{"num_hidden_layers": 15, "vocab_size": 2048, "norm_place": "pre", "rope_theta": 10000.0, "rope_fraction": 1.0, "bias": "none", "init": "normal", "init_std_o": 0.0532, "init_std_up": 0.0476, "init_std_down": 0.0238, "lr_mult_o": 2.0, "schedule": "wsd", "max_seq_len": 512, "doc_mask": true, "dataset": "wikipedia_en"}
Each number is 128 + 32 x the weight over its row's rms, rounded and kept within 0 to 255. Layers, rows and columns count from 0. The size above them is the row's rms in percent of the matrix's.

# layer 3 MLP up, 640x160, rms 0.198, rows 370-389, columns 0-79
size [106 104 103  90 100 100  97 111  87  98  96  98 108 106 107  99 109  95 106  93]
[[142 121 169  58 168 146 166 100 126 148 139 139 149 164 176 120 185  87 146 137 160 150  89 125 158 111 111 130 165 109 127 130 108 166 158 127  75  85 114 120 133 171 122  81 121  96 111 151 102  94 118 126 114 115 136 186 141 125  66 115 120 176  70 121 156 168 146 135 118 159 160  92 122 150 195 129 114 128 131 118]
 [ 96 108 106 153 158  49 161 155 111 122  89 125 121 124 128  91  92 154 188 113  92 124 105 162 122 120  97 163 121  78 149 180 144 143 109 129 185 144 113 113 133 139 116 137 118 145 109 144 148 123 153 158 110 176 125 132 111 116 173  97 148 145 141 182 166 102 157 141 126 142 101 101 126 126  96  97  67 137  86  95]
 [130 100 110 109 148  78 136 216  94 138 153 108  91 126 100  65 123 173 108 183 121  98  85 137 113 156 128 189 111 141  91 152 153 123 110 101 111 140  99 129 117 140 102  96  92 172  81  82  47 103 157 135 135 164  87  91 125 181  99 123 141 119 172  90 122 133 124 161 149 124 125 153 175 149 147 108  76 144 103  88]
 [137 114  95 131 139 125 104 106 162 194 146 103  92 101 118  77 150 131 138 143 150 160 117 106 153 134  83 158 229 164 174 109 104 167 151 133 126 139 171 183  90 116 173 120  81 135 114 160 156 134 134 170  99 118 129 159 109 191  72 180 105  57 112 124 161 134  98 116 150 120 137 144 162 142  86 116 128 169 155 158]
 [164 158 138 124 125 142 131  84 138 215  65  78 130 132 160 133 120 122 122 177  92 102 120 169 112 127 169 146 122  80 121 121 130 103  85 105 112  94  99 130  73  92 148 115 102 100 120  84 145 113  80 160 111 109 143 197  78 167 112 150 136 158  83 148 146 162 177 169 108 213 136 176  58 169 141  88  95 106  44  70]
 [112 120 124 196  76  83 134 101 114  72 121  75 104 107 127  89  51  96 112 140 103  69  83 192 112 176 116 199 136  84 147 147 166 128 140 132 159 118 157 138  75  81 132 192 113 136 137 104 173 122 120 159 128 154  80  89 111 113 159 112 128  57 156 150 189 164 104 158 178  90 161 106 137 105 105 189 133 106 151 178]
 [162 175 131  65 106 139 124  82 169 145 136 132 185  66 115 120 125 152 129  86 117 108 162 120  99  50 127  65 186 160 120 105 135  60 128 156  81 173 160 126 181 158  95 158 112 202 151 177 163 107  71 120 107 113  77 136  83 128 168 125 100 114 111  87  89 141 174  71 164 125 136 128  29 109 128 108 132 111 119 111]
 [ 83 156 109 113 156 181 164 112 152 120 120 166 101 104 130 153 149 204 170 123 164 110  95 150 143 159 150 147  99 126 105  85  82  79 159 102 139 117 153 152 109 105 122 107 122 113 165  72 141 107 122 110 156 163 152 160  83 129 106 110  55 131  80  86 124 102 174 129 182  73 104 123 136  47 171 150  93 136 140  92]
 [129 137  91 109 145 142  99 121 177  99 137 150 137 126 128 153  48 102 145 152 102  82 125 176 116 147 124 152 133  78  91 119 166 132 140  71 110 102  88 119 194  84 116 145  83 180 151 132 126  68 118 164 156 118 167 127 126  62 129 124 185 108  69 164 137 122  58 129 111 130 130  95 143 141 105 171 138 109 159 166]
 [113 128 141 198 145 113 199  76  81 173 105 158 105 133 102 166 136 102 123 131 151 123 126 223 158 100 123 133 119 134 128  51 130 134 167 144 137 168 150 176 156 132 182 111 104 158  86 160 130 149 197 104 109 189  81  60 137  98 141 117 109  84 100 121  80 138 179 157 160 164 142 171 131 127 137 141  84  73 125 152]
 [137 104  82 207 154  95 136  58 149 132  63 132 139 157 148  85 131 121 223 189  95 145 118 113 157 136  82 123 155 188 164  79  55 125 117 105 127 109 114 136 114 103  98 115 126 144 125 218 127 157 130 140 118 161 161 116 151 179 116 150 194 162 126 155 159 172 167 180 127 115 134 140 113 163  72 104 120 106 135 137]
 [168 140 167 108 132 141 131 179 140 162  67 134 140 180 159 128 121  66 156 153 140 109 154 185 127 142 159 124 134  90 149 139  98 150 143 153 189  93 160 144 121 108  93 111  73 160 117  88 120  93  90 103 121 137 200 152 146  97 107 149 174 151 172 105 112 155 156  99 109  90 125 154 112 130 137  67 139 152  96 174]
 [153 150 112  93  87 134 175 117 174 173  83  72 140 104 120  97 145  88  84 187 190 112 102  94 118 152 112 146 113 175 161 156 131  85 191 187 116 151 156 159 154 135 120 121 120 177 138 120 106 129 100 162 163 119  98 124 118 142 108 174 132 100 115 146  75 111 109 119 112 103 174 170 133 169 118 119 112 168  96 121]
 [132 160  89 152 151  97 146 176  96 192 157 120 173  94  87 116 150 176  87 129 172  25  98 135 113 108 163 102 134  74 122 133 110 104 159 119 108 118  74 146  84 128 146 116 187 129  99 122  93 101 121 147 101 126 124 148 184 140 116 142 155 169  75 129 160 116 121 171 126 108 140 157 144 152 119 124  95 130 185  81]
 [ 58 112  87 116  95 133 142 108 104 123  83 115 166 141  81 139 149  96 104 146 119 124  88 171 181 130 143 165 127 139 192  81 110 124 144  91 144 115  98 189 102 152  96 166 120 114 141  93 199 201 124 201 117 172 190 124 141 182 147  90 102 122 107 131 126  93 109 162  73 109 137  62 120 145 131 136 135 129 126 104]
 [136 125 130 147  70  81 124  85 124 109 150 144 162 163 138 105 147 149  95 123 119 101  99  98 127 164 130  89 142 177  85 114 149 195 130 112 169 171  98 175 125 165 141 131 119 123 105  78 132 102 152 100 103 108 153 146 131 156  98 123 114 104 113  84  91 127 153  99 109 184 145 165 131 129 129  73 128 171 147 140]
 [139 171  99 160 167 126 153 110 112 124 157 108 119 207 108 107 142 111  88 115 106 151 113 123 125 151 111 129 104 148 105  95  92 187 120 173  36 143 126  78 175 178 148  73  65 137 148 136 125  79 142 136 113  97 120 127  72 176 179 128 110  97  98 143 108 182  87 109 125 119 122 123 113  71 119 141 128  70 111 222]
 [ 81 185 111 132  74 162 144 160 143 111  89 104 145 100 117 137  68 105 145 100 189 139 144 145 170 150 126 126 106 181 149  74 177 142 132 116  95 167 105 152 168 147  73 137 124 134 105 132  71 117 134 138 182 164 135 175 102 135 157 147 149 101  98  83 137 117 165 112 155 177 145 109 148 117 135 117 131 123 115  91]
 [180 127  59 153 131  97 149 102 108 185  84 161  88 163 119  70  81 118 106 145  54 105 141 168 150  74  67 185  80 127 151 116 162 192 185 149 106  96  83 118 113 119 151 154 152 103  98  76 125  94 102 168 128 135 142 117 150 146 181 138  89 190 145 161 203 140 167 139 127 155 178  92 129  77 159  49 113 147 154 115]
 [104 169 134 166  82  68 157 154 120 113 151 118  91 135 129 139 144  96 116 176 134 107  90 185 113 131 129  71 116 117  92 137 182 107 151  97 174  68 120 144 110 153 151 134 115 102  89 184 124 116 157 127 150 144 115 136  29 146 117 134 163 174  91 120 115 169 152 114 122 142 147 122 135 170 153  97 126 167 173 169]]
# layer 3 MLP down (transposed), 640x160, rms 0.277, rows 370-389, columns 0-79
size [ 90 105  93 101  96  97  93 102  84  97 125  94 103 113 102 130 104  98 103 102]
[[ 96 116 114 126 142 132 114  59 130 103 135  98 173 137 138 133 114 184 138 140 124 105 141  98 134 106  78  83 144 150 115  88 195 166 117 138 123 133 111 170 149 109 111 202 123 103 155 117 109 137 146 114 136 186 177 123  51 101 136 111  94 148 170 145 138 110 129 111 140 175 122  46 152 129 143  93 166 136 129  70]
 [121 143  56 136 135 140 147  94 150 177 119 115 127 111 124 143 134 149 159 121 104 143 164 139 159 167  92  75 167 118  93 105  71 109 167 165 168 123 180 145 125 152  99 157 104  92 122 124 129 128 142 168 177  93 144 170 188 113 169 112 145 165 131 146  99  89 125 108 142 160 126 216  90 104 106 113 101 116 155 104]
 [122 174 153 167 173 111 159  94 116 106 148 159 111 144 104  70 126  58 158 137 106 163 132 154  89 124 106  69  89 162 111 104 184 168 152 122 178  69 220 150 155 125 139  82 132  94  88 151 149 100  92 130  88 131  67 124 153  84 138 166 158 127 148 150 119 142  93 164 149 139 154 117 102  93 142 123 147  91 112 148]
 [144 183 107 137 111 118 126  72  93  91 165 134  95 121 151 128 127 101 135 155 137 142  93 135  76 124 176 106  97 189 135 130 125 156 132 156 149  87 155 114 123 151 136 147 132  68 164 109  62 152  69 145 163 110 127 145 117 147 102 132 169  81 118 158  89 129 200 164 131 178 161 128  83  61 174  97 113 142 129 126]
 [122 118 139 137 135  75 154 145  84 120 117 130  64 143 147 131 113 139 127 104 186 143 156  45 151 208 152 139 178 182 105 181 144 143  99 144 123 156  51 113 128 110 111  93 142 149 131 136 141 122 149 115 166  56 203 134 116 141 161 100 197 174 162 170  97 164 148  71 107  93  94  94 158 145 162 119 141 136 161 118]
 [ 92 103  90  81 117 178 180 161 156 133 179 194 192 109  84 196 106 148 179 136 218  98 116 172  60 115 111 157 176 197 167 145 138 154 155 141 122 163 131 103 111 165 153 101 125  96 119  54 129 129 132 134 105 132 121 123 151  99 134 127 191 148  81 105 108 108 100 131 136 155 158 143  79 162 124 106 135 134 130 110]
 [ 83 137 122 156 131  99 168  74 132 158 133 126 130 149 128 170 152 144 119 135 138 107 132 160 100 126 145  97 128 107 156 104 154  99 129 111 111  78 133 124  92  77 130 190  84 133 144 140 135 120 132 129  92  83 114 126 147 112  81 106 135 153 112 176 167  91 112 121  64 117 153  90 134 109  98 111 176 119 153 105]
 [142 110 127 130 176 150 170 107  80 130 142 135 125 147 178 117 142  77  82 161 105 195 149 162 125 187 127 116 142  85  90 151 143 125 112 119 113 160 140 106 105 120 143 150 106 120 180 126 131 169 102 131 163  73 127 101 111 163 185 106 155 133 121 133 167 158 130 107  81  84 152 113 130 112 158  54  80  70  71 143]
 [114 117 164 161 101 116 145 115 180 133 135  86  88  92 121 165 151 170 127 114 167 124  78  92 108 123 114  63 168 133 101 137 135 116 126 192 181 107  61  88 155 182 124 177 121 128  88 149 145 104  83 159 109 145  50 138 153 132 150 152 116  85 156 221 126 140  96 158 158 160 115 133 126  98 108 140 152 124 100  76]
 [156 138 158 125  93  91 153 119 111 114 108 106 159 136 153 113 115 127 130 107 190  82 160  77 119 161 116  97  86 155 130 132 136 141 164 121 149 205 113 112  94  84 179 154 182  67 107 131 177 165 194 105 154 144 116 149  77 163  88 158 144 180 191 149 141 130  85  74  95 110 119 103 130 145 202 106 169  89 180  80]
 [174 128 100 116 104 122 114  81 102 140 148  97 159 154 134 137 102 122 122 143 156 204 106 188 152 152 179 135 210 177 129  67 123 117 127 124 114 196 181 118 130 143 119 122 137 121 121  95 110 113  76  74 127 161  99  81 101 131 109 114 123 102  93 120 117 145 114 113 155 111 156 135 109 159 145 117  54 171 104 176]
 [114  50 120  94 137 100 115 111 140 164  74 134  81 122 168 116  93 177 121  95 160 167 187  96 141 118 118 148 127 109 149 102 118 125  95 137  98 122 119  71 179 120 123 129  74 133 137 157 128  98 126 141 135 204 154 172 156 132  84 120 171 132 114 164  88 120 142 151 198 191 131 119 128 109  85 116 137 172  94 112]
 [150 111 129 113 178 121  96 133 116 134 127 103 176  54 177 134 112 100 139 139 157 134  94  38  90 140  93 122 113 123 168 103 156 149 150 142 192 172 136 114 126  68 130 134  99 221 142  65 146 128 107 100 167 127 126  97 135 116 145  86 160  71  80 108 126 127 135 154  78  83 114 131 139  90 128 104 139 188  67 219]
 [125  95 147 204 150 138 127 149 103 156 161 175 155 176 116 113  84 171 110  85 160  78 175 128 183 127 109 143 142  80 168  74 113 109 131  71 123 136 162 129 108 131 144 145 107 160 101  90 162 142  18 133 138 148 149 130 100 116 100 103 139 114 110 123 110 102 184  91 134 149 151 145 125 145  80  70  74 118 141 126]
 [133 140 133  89  82 210 125 113 132  72 130 118  95 124 189  60 127 147 170  71  65 110 186  88  92 139 126 156  89  86  81 181 126 115 167 126 123 128  94 105 111 163  99  87 113 126 135 142 132 163 175 107 131 127 137 148 143 103 104 181 164 151 154 187 140  90 121  78 175 131 102  85 155  72 114 165 145 103 174 143]
 [190 146 119  89  84 122 127 126 132 108 136 133 138 144 127  93 119 141 115 147 177  64 115 127 142 163 100 114 158  86 113  80 113 126 114 154 134 137 158  77 115 125 116 113 125 126  76 150 198 119 140  77 122  59 105 103 126  80  83 162 156  91 123  92 100 157 186 158 127 171 182 166 147 114 122 141  71 113  88 158]
 [145 156 138  94 141 148  92 110  76 184 152 137 136  98 146 156 174 143 141  79 143  87 179 108 151 155 171 163 206 171 163 127 145 201  69 108  25 189  95  78 120 152 132 126 122 144 129 106 164 157 154 171 138 153 122 121 117 172  95 104  99 121 141 203  97 137  61 143 143 106 128 110 145 131  93 162 114 127 143  96]
 [198 188 168 179 148 145 137 120 103 167 177 166 104 111 105 140 138 103  99 126 176 130 108  88 139 163 141 106 135 115 112 188  58 145 148 195  72 100 181  85 133 140 166 145 116 107 119  89 100 139  56 131 103 130  72  87  82  95  89 124 124 139 125 131  87 171  91 175 141 111 144 136  89 131 120 125 162  76 107 137]
 [105  98 108 129 179  88 140  97 124  99 153 110 131 128 150 157 132  93 110 147 193 111 152 134  80  84 130 164 108 143 128 137 120 148 108 155 133  91 127 144 149  54 113 155 145 107 142  80  42  59 156 151 165 148 123  74 116 133 131 158  67 196 145  92 147 121 133 106 137  72 135 115  90 120  97 189 197 142 134 142]
 [151 131 112 104 122 181 112 123 117 132 173 129 150 139 170 106 120 134  82 117 143 106  83  84 168 165 128 167 124 157 119  90 150 106 110 141 125 108 213 100 152  75  87  91 110 127  71 160 146 121 178 130 107 140 160  70  99 113  88 106  92  98 107 133 120 105 142 175  73 153 122 129 202 136 140 119 121 101  61 106]]